Each number is 128 + 24 x the weight over its row's rms, rounded and kept within 0 to 255. Layers, rows and columns count from 0. Numbers have three digits each. The size before them is the row's rms in percent of the matrix's.

# layer 9 MLP down (transposed), 1792x448, rms 0.104, rows 369-440, columns 320-383
094:138110121133153141139117097106123113104173107092123101081167105124128147136095125144121121081183124116114139122110130120144127120073106122180142154151157140102112158140157151140120131144121133
106:103153111147139126121113113144134151141142134120106139105138162115154082145081121140113141131101114144119107146125146106137154127143109110135118141168117125141140104140125096135118140109120120
098:126056120097160124107126137152140097129121175144136128137127138102123165132098134129168129106115130137140090155116138103127147103119169109133108102167110159122104087091122084114130137148119112
097:109139136102156124122146169119143125086105094125126133125135143122146129134147148108162137134158104102126115101115099152190159153177166118129132120139180065115109130101146119157121105126135081
096:125137153130118143145136116117098127128137132100093114088126128121109133129108135108142140113131177166123136122132097107115092128150114096134121103121154139144122136114109111130167151126130154
100:137138064076134186153146137149077126127148150133114155099135127143115153124138120204162099156118126127138105146144151123120119119129144105127144093125163150075109115136105112094104143187099147
096:120115167151107108171122111135120123122069110114111087151165105089116127104165109166097165130149126134119126137151144088092118146152072137133113159136108134110112132131115095148115138097141115
094:119159112120142096134109085085142169131172148126135132086146096127157139103161122119143122155108117085121121154139151123124116128159136176161125116116149128135141117156137137099116094126179124
111:121125123142095094108120122124126100140129173080160117117135132101106121118136155102139159102117095087138145108149153103145114157111122092143114156162128112126178120143149130179198127151135141
097:142117148142135092107103174130101107066091117182111109106116133099133147121129128122112109077104104118117163097140131103134134135145154130152109129125114119152102133126125147143122140104115081
106:139090106128158133104103117140128124073111106137099138115124101108092100093185104134125132138153121130155116106143134147123131120143140125167142138103135151109099168139116147107093137146144121
105:182118107146115133122136114172123144154120139151153132122108113143139098155136108116174135114121144118165124136089151115124157136104154144142090180130147094146166110128088105096128159135158116
097:164109130129138195103106147108144108183141072171145120119121120181122133133129132139120128118091135116112127091124160148098111110098098106144142135169142112118138144090111125112110102123116096
096:134150100129152076100125150124160108132124152119149129125133112119135078141096119139154136130172123107136127133110155146142146150139133121137129131142139113127155136094123158092153125109112149
099:195119127117131108105125152142164170127127096082129148113144093108151148097113073133127126145101121125114129124138107126118102118102118111137137184104120131154063113084143122091106138141161130
106:122115151125122093153124149113148115175097110103133154151118160139171139119130140103189154066116131106131114092130134116143123097135118131137101139083131191131135157102116121154159158136089118
103:111129147125086153165105141124133107137151112134114142145132083095136094154117124113158131107177127119135140111159100116121120143156149137163126127073150109116100136151144102115129152110154151
082:155049116140188121132101111149101108097140129117115129137153161132154169102140146145121106103140145142141128127098155124137123114067132135131093133149122173149120157118138139135115168105137125
098:125117141085146133106102150120149113069111064135100152136114143085153123176119124126089133146148128104127086146158149080129117151116116142092134145092117115100131124150141134141149123130141132
100:126141121133155139088140106120130139103160116099136119166166160180105150169138153116079103075145087131108155134129119115138195134091151136123089173103107095122136108157146084122146161163112155
103:201106180101082163133137154112111092138160136141166107115118094097118124068141162122099127102151106136157148133126084121141138126120150108111097135132129097120116134119084122142094119100124107
101:164152160120108126115113097122150174119093114151121098166121123174103128121156120109071134125131104106102144118152169127144124097142146076158083092175101164133114144109143122106123104153152126
100:114173179117099116133112135161155097128138113137116122060147128146131113140125126148128087145110091162119123169119121126137153115169083120182114100156118092126104135160103101136155105096108154
103:060115113162072172126183139118113172089100156132122158147127123131152116145150162117138087108164119146123169123121105108133106105128152111119172108125087165120116135114102119168133135106117135
095:149110152122162128086140132146138182131109112136089118131131133102102168088128122120139140128146126113136081088115160125130115142146139085142112183126100154116101176132162125143158144153118110
102:135107115166102109129131149162120141152143107087119083110114093138154148119112130102137126161069181104107093130099130100149121126093117129145160135117110100085139157087161143086150132133122111
097:143116111149146096119117090107125156104186107082106135099132152092123121134116125200127094155158101114133113133113100152134131120120135131117145065117161111093133132096079197093134142182124134
095:122153137157160147115123166106131121106169118129125137106091150152148145154129095135127125090120083111127129124127160087145154149147102128083137112141145159109153152122146160105123079148128146
099:149101125106187140138109136142120157165112149129109145146132124155153094130148173099142130112149164150159098096108115100126149160083152137096124150100109064078140125159197164120116146107150138
090:158128127164071086157134114111137140113153164165165086124120123123152116103154106157140144161149108128130127129137105109139111132149126142146141164124151130133107120181123107139143106138099154
103:130152138133125194161150148100141115157146136119169123135156138113087148138150096129145118118143136119136120153108115130139101157115085144088136103100108118129141093135100136119142130128118112
102:127142176133109131130120133109153116147114139113172150109153104162114152162152111122152142083115100110122108129111110154169105124123146113160096105182127097096132117141157144111095117140119120
101:149100143145093090107134146122115174129120179138120133150126111139143143101134134091092144108161137117146116114122115087141104127131145084126122159095103094160102123100099139141139128103175109
097:120158159088160143131087137148112115105103093137095136132125067131124148121120112166109140110124103114161174122089143163106116146131167127140127083137138072122148123086087109139139120147149129
093:151105168135103130095165114131104135131120134111191150131135126123116125119126151119173102131079086106135128114160131118157110161132095156132169145113120112187105140105120099105168149150143119
105:094126159143147116116133138113153106125163121126138125140123136132133110168156128116050144110076121089127150126114075106119103151155110138109125118113149099168127111117152141106119120118108116
101:145099144107123149164145099141094138136154148120113137131170138141136103111156107124088168119102131102141114096136118154139178117161102161108113111135163124167136161143090086122102132133124115
101:179148133156163138103091164118155142160154166113130123120137134103143146126135155117125121106175123115101190179123134104169110150166126165162129123144143130147113094150136102146156139150122106
096:120119137162151148147184138128123125076128142114087118162118125170113134107122165089138066100119170157166124181124114103112144113114108122161114129111097141095109144066134140138153104123139133
106:124159138129122115165149101114144135137112162110110127148166145133111115161103118108131131105119095137130148169134108135127123121125157130136150121119093137141107091137113177076149132150142101
095:114164101124148110105107084105116108136109180101145133134100147146107109149121118130121109112153152157143099147098106111091099142151087138130087127152109156087153091152112167114172135095145125
097:159132160124152103115148165176112102145158117116159137095090123136109107133140171132141175152130135115123117127167130092125162118143154109116116131081124106100095120104154138103097145126156150
095:118101140116124112146103114125093124111112116111109119145113133156158115115113101186116138097138110125133110094074167140125085111082083150132150131107143137108138083144159109138133130161135134
095:177148109115135138122148164100138087152148157150169111119120137118108076136104118100148137129116124116112081174136106135110094096174112117089161134110170119100130141136136082107149115134123101
102:188137128121091159100104110124143139109141137161121100108119108127112070145136122148094169119145134133112133145136169128140115140049108112119142142142117135162152160163117164094139107100164122
101:165135102149127107135130114156096131186127103119140099103113133132114080117139141132086164152070152132126146125097163137168085144134133132139134141167100127088106111111138137112127142141124160
105:097159158134098091134142109161127146113117133117086144138161083119158126166085124148151156118158123101149155143097163099134087139096103115153133101093111125144096126121126110143058145109129193
099:119110160107092143111091127110138123124123156161143108124097096215145084168095158140103168162108146176135145128103115122121134124077141137157177137097183110119148120111097125113122140152170112
093:149095115115134142122150135124159091140128104109144128116166155145119155117120088109189168163176135134120129124106147175134139135086168125144111136111144144091135110150133115104098125095133126
105:175151126165168160119122162131118132158103158151078094135113113132149136128152144127158140142082147135117142123158137085140149118134121071161096127155158177120123163108156138094113115167088146
109:123126125136123111166131164103126120122096170151117167114139085139135117141157112129139121108156158111132119131122148089156108126139136133132128145110139135100094177153142093065129139137155102
107:089172163104089151122122079115117100125135129153129133142127093115145114127138163139122123112113135148147139131126138148088147150112141141122121095132153122154188106143136130150133149140103158
099:138066123178116117133138098145091138150121145114150113173142150066102107184122078132106121143125131115099149077153180149105131136055123144158113108155094105106109102149114105115144162142101120
102:096158117139162147076099087077088124106148128190133145114113179129083110137076109108125165118135076103123105146117160103115102136191144132125146146154175134116109113058155159141114110112129152
099:092142135140091122110145159111154096123130113139167141134127131112129143118134136111129149123098141132152112090154107132112126131121149076095122094116073178109112109162184104107144148129125122
104:091136095123201122133127146149125122148148104124142120145119105121155101154123157185128153142102161133146151128094124148110132193078121131105095101132115093123126174144087148152144144130171120
102:123110138131155134128117153149144093126118139092127131103106096139148126153165125108114125115103104092111161140090108112108118116113150127141099116131149117118135129144125183080087117126154139
093:146156109119124097134124163156122170114132144113130162096125128143113145115145146108141137112134144106107156141119119139173114147113161133163129106093103136105146111121144138141164131112151144
107:113103122134124130134174119165122165121093162138137146137135142103172107150137124164129146153164109153106106101122149137125145116105145147121133156171140094132124069124141114083136129126122147
099:095129133130135081146158122097120103137149111121149163116174150101139132131096168140165139133096108178073133141145131120138088123142099133076105102072119166112095133132161167170117121156141119
106:150140112131140138108112104147167154140161142122151166093127155148186118136158135134168149126172124094125106109126151117140127120118086095116133108113117114109137126158155152132113130176149162
096:097104141134137140113112127146096178128118130167128165157125102150108167127143131135137108118121119153110141099109132075147113116149126136119079104113141136091109118114107181152143121140135128
107:129149143152164108115119128104142086127135136167178137134168172124132124130112180103141171113129142089115112102153095105148122114085119148139132123165135139145093119116137134124137125156078130
103:134101128095143164173144149096117138120150145156085120136129113144122098114128159118126111158119120127145132191107084142088133107169108098093152152141130118149162117163109119126093127135137185
092:181135151122132095158150158120121152119103120123116141141135116123164100111104147108133110105136100137131129116089107126104150127089124067154148159140089128116145126095098102146118106142100116
099:082111138149119137182108109121133107138189108101105101106165143130132137097122152128083146156156126080121117145081104154122136084120142094109158094093107116121092120159129103130157133126144132
106:106105151094149141097133153167117133104120106105095161170123104112129159109088147172095096090134137086135097099131096139116123146148160122125126114101128146142145159085103170151073124110113076
102:162155123154129108118128151125113124101126158145146108095159143082145120135109125124115134130144134117127122081147109113137095117111170160126146116106138142123135118041125108109129166117114127
108:089147153124115096131142153137117140132078100091109159137135083150107151152130150120152101114136145116100168171139112105124157129109127168140129155128120121127106113158120133135109139158125183
098:133124165146127144145084136127153105172099126106112120127130145116137153147146110123115119117153152099083138114157164177086136158099117125112147108189133122071119075118107106107159094148100089
101:143102101114115080150112114106188158099155129164163153103144116135136112130150137147131127146144164138144098102150154114110137089117157125087137120229067154111138155151148150119100127122079081
103:065138143118140123066129101124099138131140153163087123142085133116147125187092095149117134114164115130120082168128101116078118126115154152149107115145142153126105207127073090117109120159169101
# layer 9 MLP gate, 1792x448, rms 0.11, rows 370-440, columns 320-383
102:113142118123113112117154156121126122124127172164101152176120114141152108130180124122162113123178145136164150140162169126101095168094126080144110128143112139185161141140136140167114131143126117
102:140077132111103136140206162119124117107146134125098139142112144159143154168127142179076063117172129126111102148102109182128124100114085119122105103105081148118093099089115165132135095138096100
100:100123129122095122160134144151131106088101131138150170114088129075142151113135073093119133125134113080150156115119142165145112134171157123115158146114154086150126170062113132174119133114112117
098:149078135127110127138124150148162134122070128108129143132090103126120141156140137143146121153180140172127125168139171168128107102109174155149117114169105171131132152121151108129148142141126117
101:127132145132135133120079159102099103139130138183111097100146173136143134106133176112084147081116139180132141113104156109114113112158128102157122086100157137153141079127138077170156118123126088
107:139136143116134140116156132146123135133108137100116130129171137125140130154133163135127123121171094126142148125115150121119152133104144176140099128121143143106117153157076113099123138161134125
094:132123102105090128130150146147104141148190132142154112096101133111100097068134154063154159145168100110152123155141105096109124154118138144150152169123099125111159091159088089070149127121181146
106:121113157140136104161096134146110138120118105121092099138111117096100139096113094146141123106100113112190154116103102129103164130093108128105110114176111153142151138098095116095128128138097096
097:120128137156091106100170133088115109098093121118064133134192102114121122132118133108151108115153111204106137126194082144095142115128116147136133115136100122101100157104099155066158137143138148
107:128124116115171129139147103095142120122148125157100117116116125126081124105082114160130175132078102130103126128149054180163153140103121096149131116126180139107152103147105149133129168107136152
102:109181151142116159120115166133082116121151124113101118160143146123109119134107134104082108095082117151145116101109161111117114133121128115114140137164141137134113133129139143171108116118141112
096:095109103078108079099123124125144152106098123101131133117139160112138108143117083183124136111138136119117122160091105116084155140084102145142154073160146109123190151167113128147148125105130095
099:158122091107107107127145103106174127151095167133175120114119104146083124161053145132093130162139133076134139090122203154110114122127087114173109096124152112128132154100150156126084114167119165
097:126148098094129127180143119117166137154114111112164144157133118133111112133138107103091156121122132114132138118132108106133124128122101127110136109125113121121086129128134104149138136136130123
103:129154129117157165142146150187108173143133073137138153105065129153131140126124152125098166081150086134172148102103111133088175121133142131120102124140110129114137152104114135149113129127136143
103:113129110114158139110113090123112155197163143111127137123137098159137100091104118116164104132135144092102119142130115139114141114134146147176131145142199083109130152182117131066155130069121174
090:156084163112098164093126105130126136146114140130137136105150154133126133151099172149163100122123126150102155152135143153097115116128128142114104150118174151176124113121189160112123127098144138
097:157097132138114152130181174117085081111133148181144142092151127155120103138149103166117153167170140133123137106063125129118121137117148134098127158122133160151124135130149120097151138161161118
101:118125111176127143114135116111140114136119135094192126098098123150136127102169185122170125157104133115149099139175140185195129137105141101144113126156122091132144154132089137152128143133151165
101:102125135114128104096165122080134091115140106109131119126119083177101111070099107089118131091096105115183142141130156135140101118078110157122141129112104145139137131098110137109135160182125144
101:097138149090137148081097158098156143099125125129096146109086126138123076122132124179141138126123137085155145167146138130123118098120113157075137115143130142135088127165079088116124148138102131
100:135134145129173130122117111140078187144105084098123116144122102152109097123152129131130132123149110146153118120105164159116115142103139128132132110064154120130114119148112107117116156107112123
106:120145174137155172124133121093130134116153122117137127118116131119133148129131103101120076151119142094126157133128070130147107183117139120114101111159192148175174120128111164119086125111148123
092:132116120143117192132130134131092151154148129150103137131098136155101123142108182094162092160151156095149079088111188143153104124129131094150142138163117100146104112117144134143156097110106136
102:127123120128090138090136179121111135130150148112113119143131129103119117138093069142132150155133117106126139125156131182127135140147087117155089110105144137148176107113152090089151138112117128
099:163122123145142138118132110142126111135133170127128109131101110126148095121138135105129107117114134163142128142141099114079156153128160086142132120103146122142138130122103102121136153078093142
093:146164147134144091092173100146168094129117148128137100111102107131151158155101119130099125112124132099102088149112183133124119092126139108124145120121139151107111120128149105118114079119156117
101:128140140098106126148113125126095129120139152129135151124146139159168121164086155157143125110123095128119134121071151091131119113116125132098180146110125129107152124158113054120108156170120166
097:132126146130117102121145100167109124176135116136150126105157177151143116135101168121118111106103120114159124135138128148139110115127119058166075126075094122108114150105109106182135127119113156
102:114153148112138079104118042131109172135148096139132092139106112120117117118149109138118103173150152099115150147146118148174134150151124139139165158145089138146131187112149139167141110093152139
101:155164123135145144133132150106118145158111127167131119146105152164138096106171175132105118138107101126139193146155102151105114180103134104115147129130149143138099134132162100151091092121102109
102:103121084142099108152145076137117137135139082169115174126123097087110137142137116126108089145172150140121105145149114116153130128117127125163138098146166128153100123119125131105176102090130129
097:079102151147063119124141071154110081146112142140105110125126144119135103127115149098129137169137157112110113164112136143123147145148147104138175139128139123142133117134090127115118102115097158
090:086135126140105129104171125102137137150160123141144103137068122129139106152160170146102119098081140114102134161117140113115105133114119130115115143101124143182114124090059131114131152137099136
104:124168122131167152116141155156124113135102115183122084171130105183112108129171127105153125130146097106132105172111117120112121183102112125123152059160132136141145167173128167169114096121141124
096:116156128132142121093143119145148135134173140133114158139120129170149135125113133124174110097124159143123119142122087136114106131145133165136148103122129127150127122107108138165125144151116139
101:159110127110114154140179102125109107097149116162082096136152111121182088135108095127130145172109141133102113117088057117097146108133120098107115114107139125127101130183103122112142156132123117
101:112122177125119113124151154112107118108152122155097133139087138167147101097135141143109149161131125147097084129127134106164102124102118117106120115186101139091140100090116175129121142084161155
104:093158146133114126169139174138071116163148130168155110120125168116116103195141115117125127147149103112138128104128132095109146129161172108121098109123096141094102114143136098148132141140120152
096:181113122085140152125137148128142144132154166141123136099146121079175111126129124093143154140165120133149114126142141129164148116122113137135099125113143132106154121134135128130126101130109174
100:116105123154111126124165113157063120120124138126159136116134107153165126117154165093152124140139150111120073110146164110076152152139173192173121131131103107133107128131120090146140136118145146
101:122157129158119145122174091101121106130120101148129163130120140108094079105146079105164135111078109112112148117152137100154128091167112105095090112088106153130090114118115158133115154115140135
095:155150123109093101124137123166110142064092150117167176058130156146155150108139144135141117096111130127159150147131118133104174120129123125130104120139111137116122139120112088111145091157112150
103:134116147153150122136091120196084130137118162146126090107113156127117106127150132160140116097089195125106145124105108134124159072133156112117103137116091132104097110164108133153187215135079129
104:127146108119139146111125070138094138175134106126119146120165103085140092122111174138112134179104145083115146150155126123108114070118125152121129115113119099127133146098134134102111121122132151
102:108133143129139143160147102115144126132138110136097091113196121125165163134146114147187107126178118150139090118155120124141130094098169132122125136094108104090114153147173115143139183150107124
103:156125166131094127132139125099116171114103132200141117156141120114114116136070129106143115140114121171169148118149133173117122124095111152158097105128173133092142161128112129126139147147152139
097:135134078126104166112135138098127102124147144162123129147119119147106149162161099169117100141095133182124121104145119098112109107146135145134154138138161137117159106133171180125104099171119120
104:142147157134125129108117126128128095131111108148175094138156124095137123176096163123095092093097174108208147113106168112101152096106154076174118165088117141111174132089108134097110088124099137
102:135131081100121139149097160104180132145127168117128124129119119152134110098119114120144164138160149115118144179146070126130138153114118107140142177142145113107143148108120160124195136136100167
100:144148132101066112151120113148132146069137164123115123127124141106114142095092126110160188135168105110131117105100112132109126139159121098113112128119174183135136141143132085128098094142152140
102:146092161147125121146130118131122084128105138142154146103122146164158166091149132113128163156117111131126117154156151130127145123127118176139116146135108120107108144150146123174107127136148121
104:108130152099132135112178108141129108169132122149119090139100140145181134098134137172094094103172134157168146121098144135110085156108133104141126171159121175121144098125092134126150158143100114
103:158107117102107148123074108129127105107152140127106092146110131173087071112159155141107131151122116097124099136132115130140144113151104149126146120120150123108115155143085138128089141146143130
100:144137131126128120124135106122114136147129160159171140080111164112136124141129117149141094113098080112070137121098088130121110133108109121150145091112136111105106123123129182092163167177113129
096:167117128151119102133142133156104124079122119133134139140105135101131138139111116089102159143136161152133112140161133123113174139126118110167093172107130111124068107139167127154138138126095114
094:115129148139138157078123087119145126106120082196151113155103111124135105123140116104111128154117167118137135158097131093138124113091147129144084127171103120183115148118099104081109134136128161
105:104099118136126152106108135101091122148158131104131108154117125171133085140146131144108156101151141163112111102132171146104136077150112142144137167117118106121134151120156106138137136149178130
099:093105095153083136136128136141147144160193158097173166109119091121132118147112118155143099164058140121132141096132100118169159126097134145153149120119142175169159119114100129117139108147110128
093:174173128120138119124158101148174150135169157154098142137102156112144108103135089110157141144115158112169108116105154128126154174088113158138138125118158134160143121134135111147128163180114102
100:134151112116083158131172118128114119165125114142178143091147094134118175159115184118129125132166150131094172111123119133128119135122150121128187102142163189124153148114137078105112130099103172
104:092136151116140136107096120142098157115163115108100132113128132123110115151126119130116157167131114143145141133144110134169129092135140148174130122178119133132094115120153137073149133169103101
101:175179099118149101171128103109125115124148138114119134118137182104136140103079191134128106120119121122121119107131100108107121117123145153130135118152149105098161128154124131107139112104134149
098:151115146144124126123128154124164148120108100152128145106175069166134138137125080127150145122127140155128116118082143156102103113162150149121134124104135176131161111187134155117105129143138121
099:106137075095134130077061148151159129126091086149125125168163137131089151152144102146125083123154116167158132161133109115137092159145116113096071136133065151167083153114142087118184152120150157
105:150129111140111133131152152145109142118107130096122110097099163105147151168126151128136136117144160135150116164122150153143107132138179143147151113128133170107182167153138121142147164114118117
095:150120111111138118101181132113156109114105133132135115157176124120137138159120132136154158119124132160116130130126155120132129151100142122093167104114139116111148150145108172137113089110126075
102:135120144130082154116149167099095142121173115075131127147117076136166087099138153124119158120121172154151114124111088146151113091107124098117147135090121134078107102099127175133178161099138150
099:158147167119173097144108141138167122150144156137133173102102125100172133110121137161115112106152127136098111131108146178111125086042131158140148093091133128093141132131102136124103135122109125
103:177111121147113118163115115149103133158099116132147135132137146128119163143113128155171168116109092157163147143141080123157157113147088156117086152187140096106109118092096111162108121123084070
101:143169093147127096139120128144156084121171099120152118102165151120126092155185086122144125102104147113161142157125107143139114109107127110101159126159119131148165091099122138118134143141107132
# layer 9 MLP up, 1792x448, rms 0.113, rows 370-440, columns 320-383
105:142139130074130128129145104144102121157156144133164167162126105118137158130104122140119136122174118164092095149197134151128128085087146143150122140134129120118113106134125142139122080135125089
097:162103151130118060121099076114135150121124104126088108119096096125120116099165112146146120136148184139111150109136119145148132155146129117111103137104130120099173150160124128159101093091119136
094:174137151133090138128110119160134117122128109149124146102135120085166138152134116114142072094124139073109153160142116061115092158111138139147126172158146120096104099123129095109131148145152151
098:158087105099094137114120109120158068141154137135115153089104126129144181143140088166088116134104127107106120119124143156115061119134137119143122125092198121106126128156135116145082166192115126
098:120070122154098104070128118110182114089161114133193135152117109133109090127162100093165163093113115124092148144120128135102147150138166118148162157157095149187115150102138153173116103161120101
108:096091155113161132135105101107104142094160133171153150068085105132135197129153121116140120119099134114153132101116086108096153144158095112133118137128112173147134163124115139155180150145081130
091:111153141139073112118167126139096086144103164096126129098139131159128136111124116129099099127095140134184101127115127123155152142149111147143128125116114167092136174139142094130181115127176132
113:089113136131149105145186126107111125133157134147108148148121120103130125103106105134102130104148114114132132104107151101102116091073111137127108113154108107122154144094117118072131135095089142
091:102149134127112126130110109145124164180148146085162127152123128126090097135157147117186107147155108109121133128148101092150068130106119133159118123102143129135131149133129134102148117119111122
106:120139130160113114121156134156151089138138154120093130146123142134145116125166099162122103116105162124136161134094149124165106128127162152114106127145098134157129153119121128161119168157118098
104:118144108124102137106121186164140131093160157125138110128131136173142112109142112116137086085124135113103140130167110100121114108157134112147150092148058150108142117124108095113149094187167154
096:148179131148180153088106145109125115113089127131138117108128113123162124159150105170099115112125137123111165131159133117130177153171103132110153132141138114106137137112102125131150062144144112
101:103119134131120146097075142096137139105129152114151155113129198119127138133135089161107138115141141071133094128155158144184117170133181135090122140136104126104128141139083124097151110100135106
093:096070129127096123053141137112094097166145123142155116098137123106070120121129148123127134130120118143118112114074136147157126175114100138110132109156135157138130138118140132137106126107136123
105:138124130150076134116162123125107169152158162138127162101111144131156094105115113097143148103147061112132137091153082131123158161124131107126089134118152121157145117137123102092137107114129112
103:140085145131131122120116109113159136088129118101168118138110145142102096144157134115149078120099163111104121142125122104116152147101118115132156113151153096145136147090131142126159146136143127
089:119136137099146107136175122106156106122109148117123167094135101106144134156080138156106132110110131117121107128159124191134158104164155168134176111147119105119116138138126160138192140127102123
097:147106166170154156093142206147088089125157127150149169114148118135159128103141111180114142136179121151162093119112115157131134122138147094152125162152114152117139146117144107100105108171180125
103:142144131132106122142099116157094142102081135064136143084105155153153133126123103125134100077107114151113123126119135107146098147114152126108125138125159148133151096135098145149119132116115132
097:068124146135109115147157111119138162136137137121115082137141138156098103126090109126082140131127134086176133146093139116130098144145109123131113095110077120137135155095174121159111127136143156
095:128155152131133116104168129098150135110143136125145165155099105146100101126096118152126129117116129172131138136122121102081151142106160135119120110051149125158122123125104127138097102124095176
099:139155080111152080128100174111094156130128125131127179134142142085122111135124117119164136100152141174146157149092108131139126101104097119137120125127134117123110101138106091153120150117161095
102:156107127112139126125137175148124124150098092121126118093131112103145104095110126115105131110132117177140117102142153135125124145069116169128121136122128115161106143103104091144146149131146114
105:132155139129120093139152143112150116118143111092187103134140122107162133131145136164055129148128151129113114178142129106109152104079111144144128126129142142153157140115103117128132166115136122
102:167103129124092110175123145086118174080123149144100119094118147099084125123127167124128137121130125134145131107165103118120134138099130139117114093104119169114095124130115110132168123164141072
098:177093120111126136139109136147129086148124083115128093153092144130136097116100112128125114115088130109173124096120146125104131139108129153152169094149134202157170130164177137120164134184128148
091:164108103124080107168130121102152149118106168108115141114143151133092120103120159124132125132121150133066127098120110136093162145126096123216151130144166091120120147143161146136141170139123144
098:138108128112140096150132086176098129118124153118158143124169114130128127139138122157158101129149109097120104091144129129099119160096133148115166138180137134145104134154145164119114111160155118
095:085129174114130145175097114179123131128100132103109144105098142144104126094114158110095132137126095104125119114140129120135101146141158105149083159105154128102108167134193100132159141095129134
100:086113162116093152154157094140121155079152125130159150097141113112115102164123138132131126142154141082091148135128099076150081153176104117100177131110118106188127150084154161115123113136137124
098:116123101115143054126106126122115118132090137119083117166121114104177101103093147148117174155148118167103155121171141135139121139137133129115124116138137124115123107142112098115118138116107092
107:118127134133143107141104161111137149102129160132110110099144110103105124102139109099132148055098122137136129129152126151093117132148119111113144139105116089126105111154127121163099106144150115
099:143095110096102144121145155099161118116152136143142159105158135095136113123116132090097136164123095110117110140130132112150123135139113164108133131144127101116110098111156165109112141141153134
091:116092088168118151174135137129134174139113083114155135143163167129130155140145118121088093161134115174157102115144135156134143135101130135161129113099140165152153118138071172119129133088118119
103:136123138096129111101117141195127060118135134152160088136141121161144136118136127097155119087092138130143099090122102158113114111096094112164128120114110136132144128131109130122146161151089136
101:141173110157129143126077122115158132111114127151147095128126144128143086119122080146118108140152102158119123135159142106149111163121140111110116139128178114157130145134126172110106149095117112
099:116133098134126161154148151127150103119101107140083106173053107123138121137111107119120073120165148157134088102117157133093094182097134103159140116070121139146120120087125128127107122137155125
095:123165132121100108158083119149101120094121093100154100177089158082111181119122150111168179090127155147102120114148155124120124123110125125148146135149112112141114100126092130111106100141128153
100:113085102132150107134105122133144103146098129120159104093104112136095096149168118127176128132109155144093109106096129163155143092098099154079115117142122136160176156096161116117140125111120131
097:099126136101124114123078142134149127106143108119105149112074095121146087112158141103088113099115124111123124146142125136155113135112134103146127111143127148135125121164099130131107113120117123
097:123179148147153155147101079141116121073108091131122085152143125120100115093181140127138137148128126112130117149116123135136083134107109102090123125130119138142115139131115138115126142125117132
097:146177128125118127124134135118126193126128087133152143095146117080127136160133137123125159123086107118164097124140162132126129135149137146116124133126170102092212149116133082122115091119165133
094:127139107154096155122139113074153167077117094115092075150124154118141117096100148123127103112122124129110111157107134130107102125133126111151159162097095112114098133115151164095146171078151142
101:113117087152135145119152091107142116138132074106117170122146140105156137115107129130089099157124115172100126148101138084111140157081104142123171162135148093107165157120083125098130078092140099
109:085118154147112115164126166105148089098109125132106169121139126160136164107148092131137152125167146142149130116151106150149153159155096144106118108149111115124104163127124114158111176128132096
101:133157115083193166131103168081139123074093106151121147117127123146105165133080143132135119130127099113083149118166135132125130142147123157142132158099170152067135127126132114080139116076154130
110:160117170118116137135111117136132126121110145124134095149145118147141119121101191131115065151065132154130116116132128132099095135105171100133113131131129181113138137090128152103151132150144113
099:154129134161094090172146130125125125148114096120070114172121163088154126087123163125183140111153143157144128134137129148127148116084134143131075140135120122118121181123112084106159145122165130
102:154135109126147151158074112160135114143102087104135110152116104110126088114149117136142151131133172163120099109095117150136126100136144136122083124101109106128174120109131089155119106145121091
106:150156118058161103111105101144153167106134092170106135156096159101127170108138110086119131088130131149130111141120110161175074147148168119148157165113171170088146166125088084104134138118112154
102:138083160128136115161133116105104145104119095131146109138093126164164112140140119102163143172111129148102145126138139156141092110085103113166124083121150079122137129143144103184111155102147131
095:129144105150154115128086133144116136130137127144125092171120139101150122088077165082151139133171163144145102099116144142112156114157145174150126128116124141149106144123108113086096076180144145
098:120182110122181153135115145090087069121107155136127121145141164132131130152162132125117161125157136160112158088139166147154122099148102125113130139146139096127112120103095108158126114117119161
112:098142167133168106113136146161105159141107102100147148149106133088138195108102083130145124120145133106120124124121124128132148142084135120132114134126091114133166069096129157104150066149119134
101:135095124088137108088144103138060116130118154130148125054094115080112151135164124129162115091125100162107169128091088132148114120127090121127123129142163133123176081121154135070142135136135134
105:163136126154128116097143134150133119086110135110115134082093133127146105111130119133084143145129203141104112115099127140104129146126120121133150125144129115134040092139120111096136116127100098
094:152106141140142147179112139139156132129132176109104128129145152102124140142160089141149136127118143098108105128153111138160092141162107182102148141100151138098126101132126122191144171116116116
107:100146144150173146119110125168108107135112148164125097112139145128109121146112119138119116129130121151140118128129089129105133123104155132136101159137087157098079173101067109162118125170172113
099:126115152123105117155077089109126132098150144135123154124167119138130140116126157105102117087098142111142096158145146131146126090121134159113135133089127152147128116126100107143115115115088166
096:143135111160119126121136107166146103144122106129133116131113108131151159123143075138125131096125133129120179111188171085141116129126122131145144105122108131112158097147093105115120118126114121
102:131107111154144106138151082123111116120096166120137140118139116185122125171144128156124147111134138172106132123114099152146127118107155142135105157152135132126101122110082115126111186111124148
106:075144146171156118103125109117103185119142117175062125099144144139135133187117127123121121136145106095141116107127142104129135124121128106118146135099119144119165132111126147102146128105085129
099:116084157153129117137098132120127091153137120145163132172077165134159122106153143156123127090133160152134095143082140082152148137175102142142116136132115150109122159088146091166112175168133141
093:099105115120135121148119122185169123097116120123143090125141135109088111151111134134131054164144137122160134159126149131110099131151128149097128167131095117114072085118128149110110142132146114
096:135134102163111157139150124122137147106109153123099157156092115091190080111110097071121142116138116145157127115133110130121119085134141120167147111119142121119166127107141129141132118151129134
109:128130135094140092152145140134147132102133117122145144098116123103143205133110129138183135100144130127145110157133159133094147125127152116123149152137122169149124092123155139131102137174166095
095:090121105101136136117153081121136155135130122147115130147104134123111097109143175154126134142135164164150079127136182150127140186114138106141127150118117104096107126128149137102100102106123185
104:054147138085144124123106126075160087140123149123087106143151109186116100148139098149121159118110132113176122150132154139149120161145122107135109129104192142129115142107078081140154135117096102
099:147161171094096082109119170126135139134108161127109133112115113173101101097098168163116168097112124163156133166092116122090108152102139182146119180120091103149144172131158106092111171118143127
098:142140135100099119141113127143110123155142121121096115118128117117115098105120144107133114168133069149131142146142105141117119117103139129146133131175098140152113092143103107107125147160118146
101:124113151142120136176145144117118179132120161106158133125156143130155150074165131127094150141172086146132121106128144119119144130153122115173166173081180171099102122097156125104170171096121148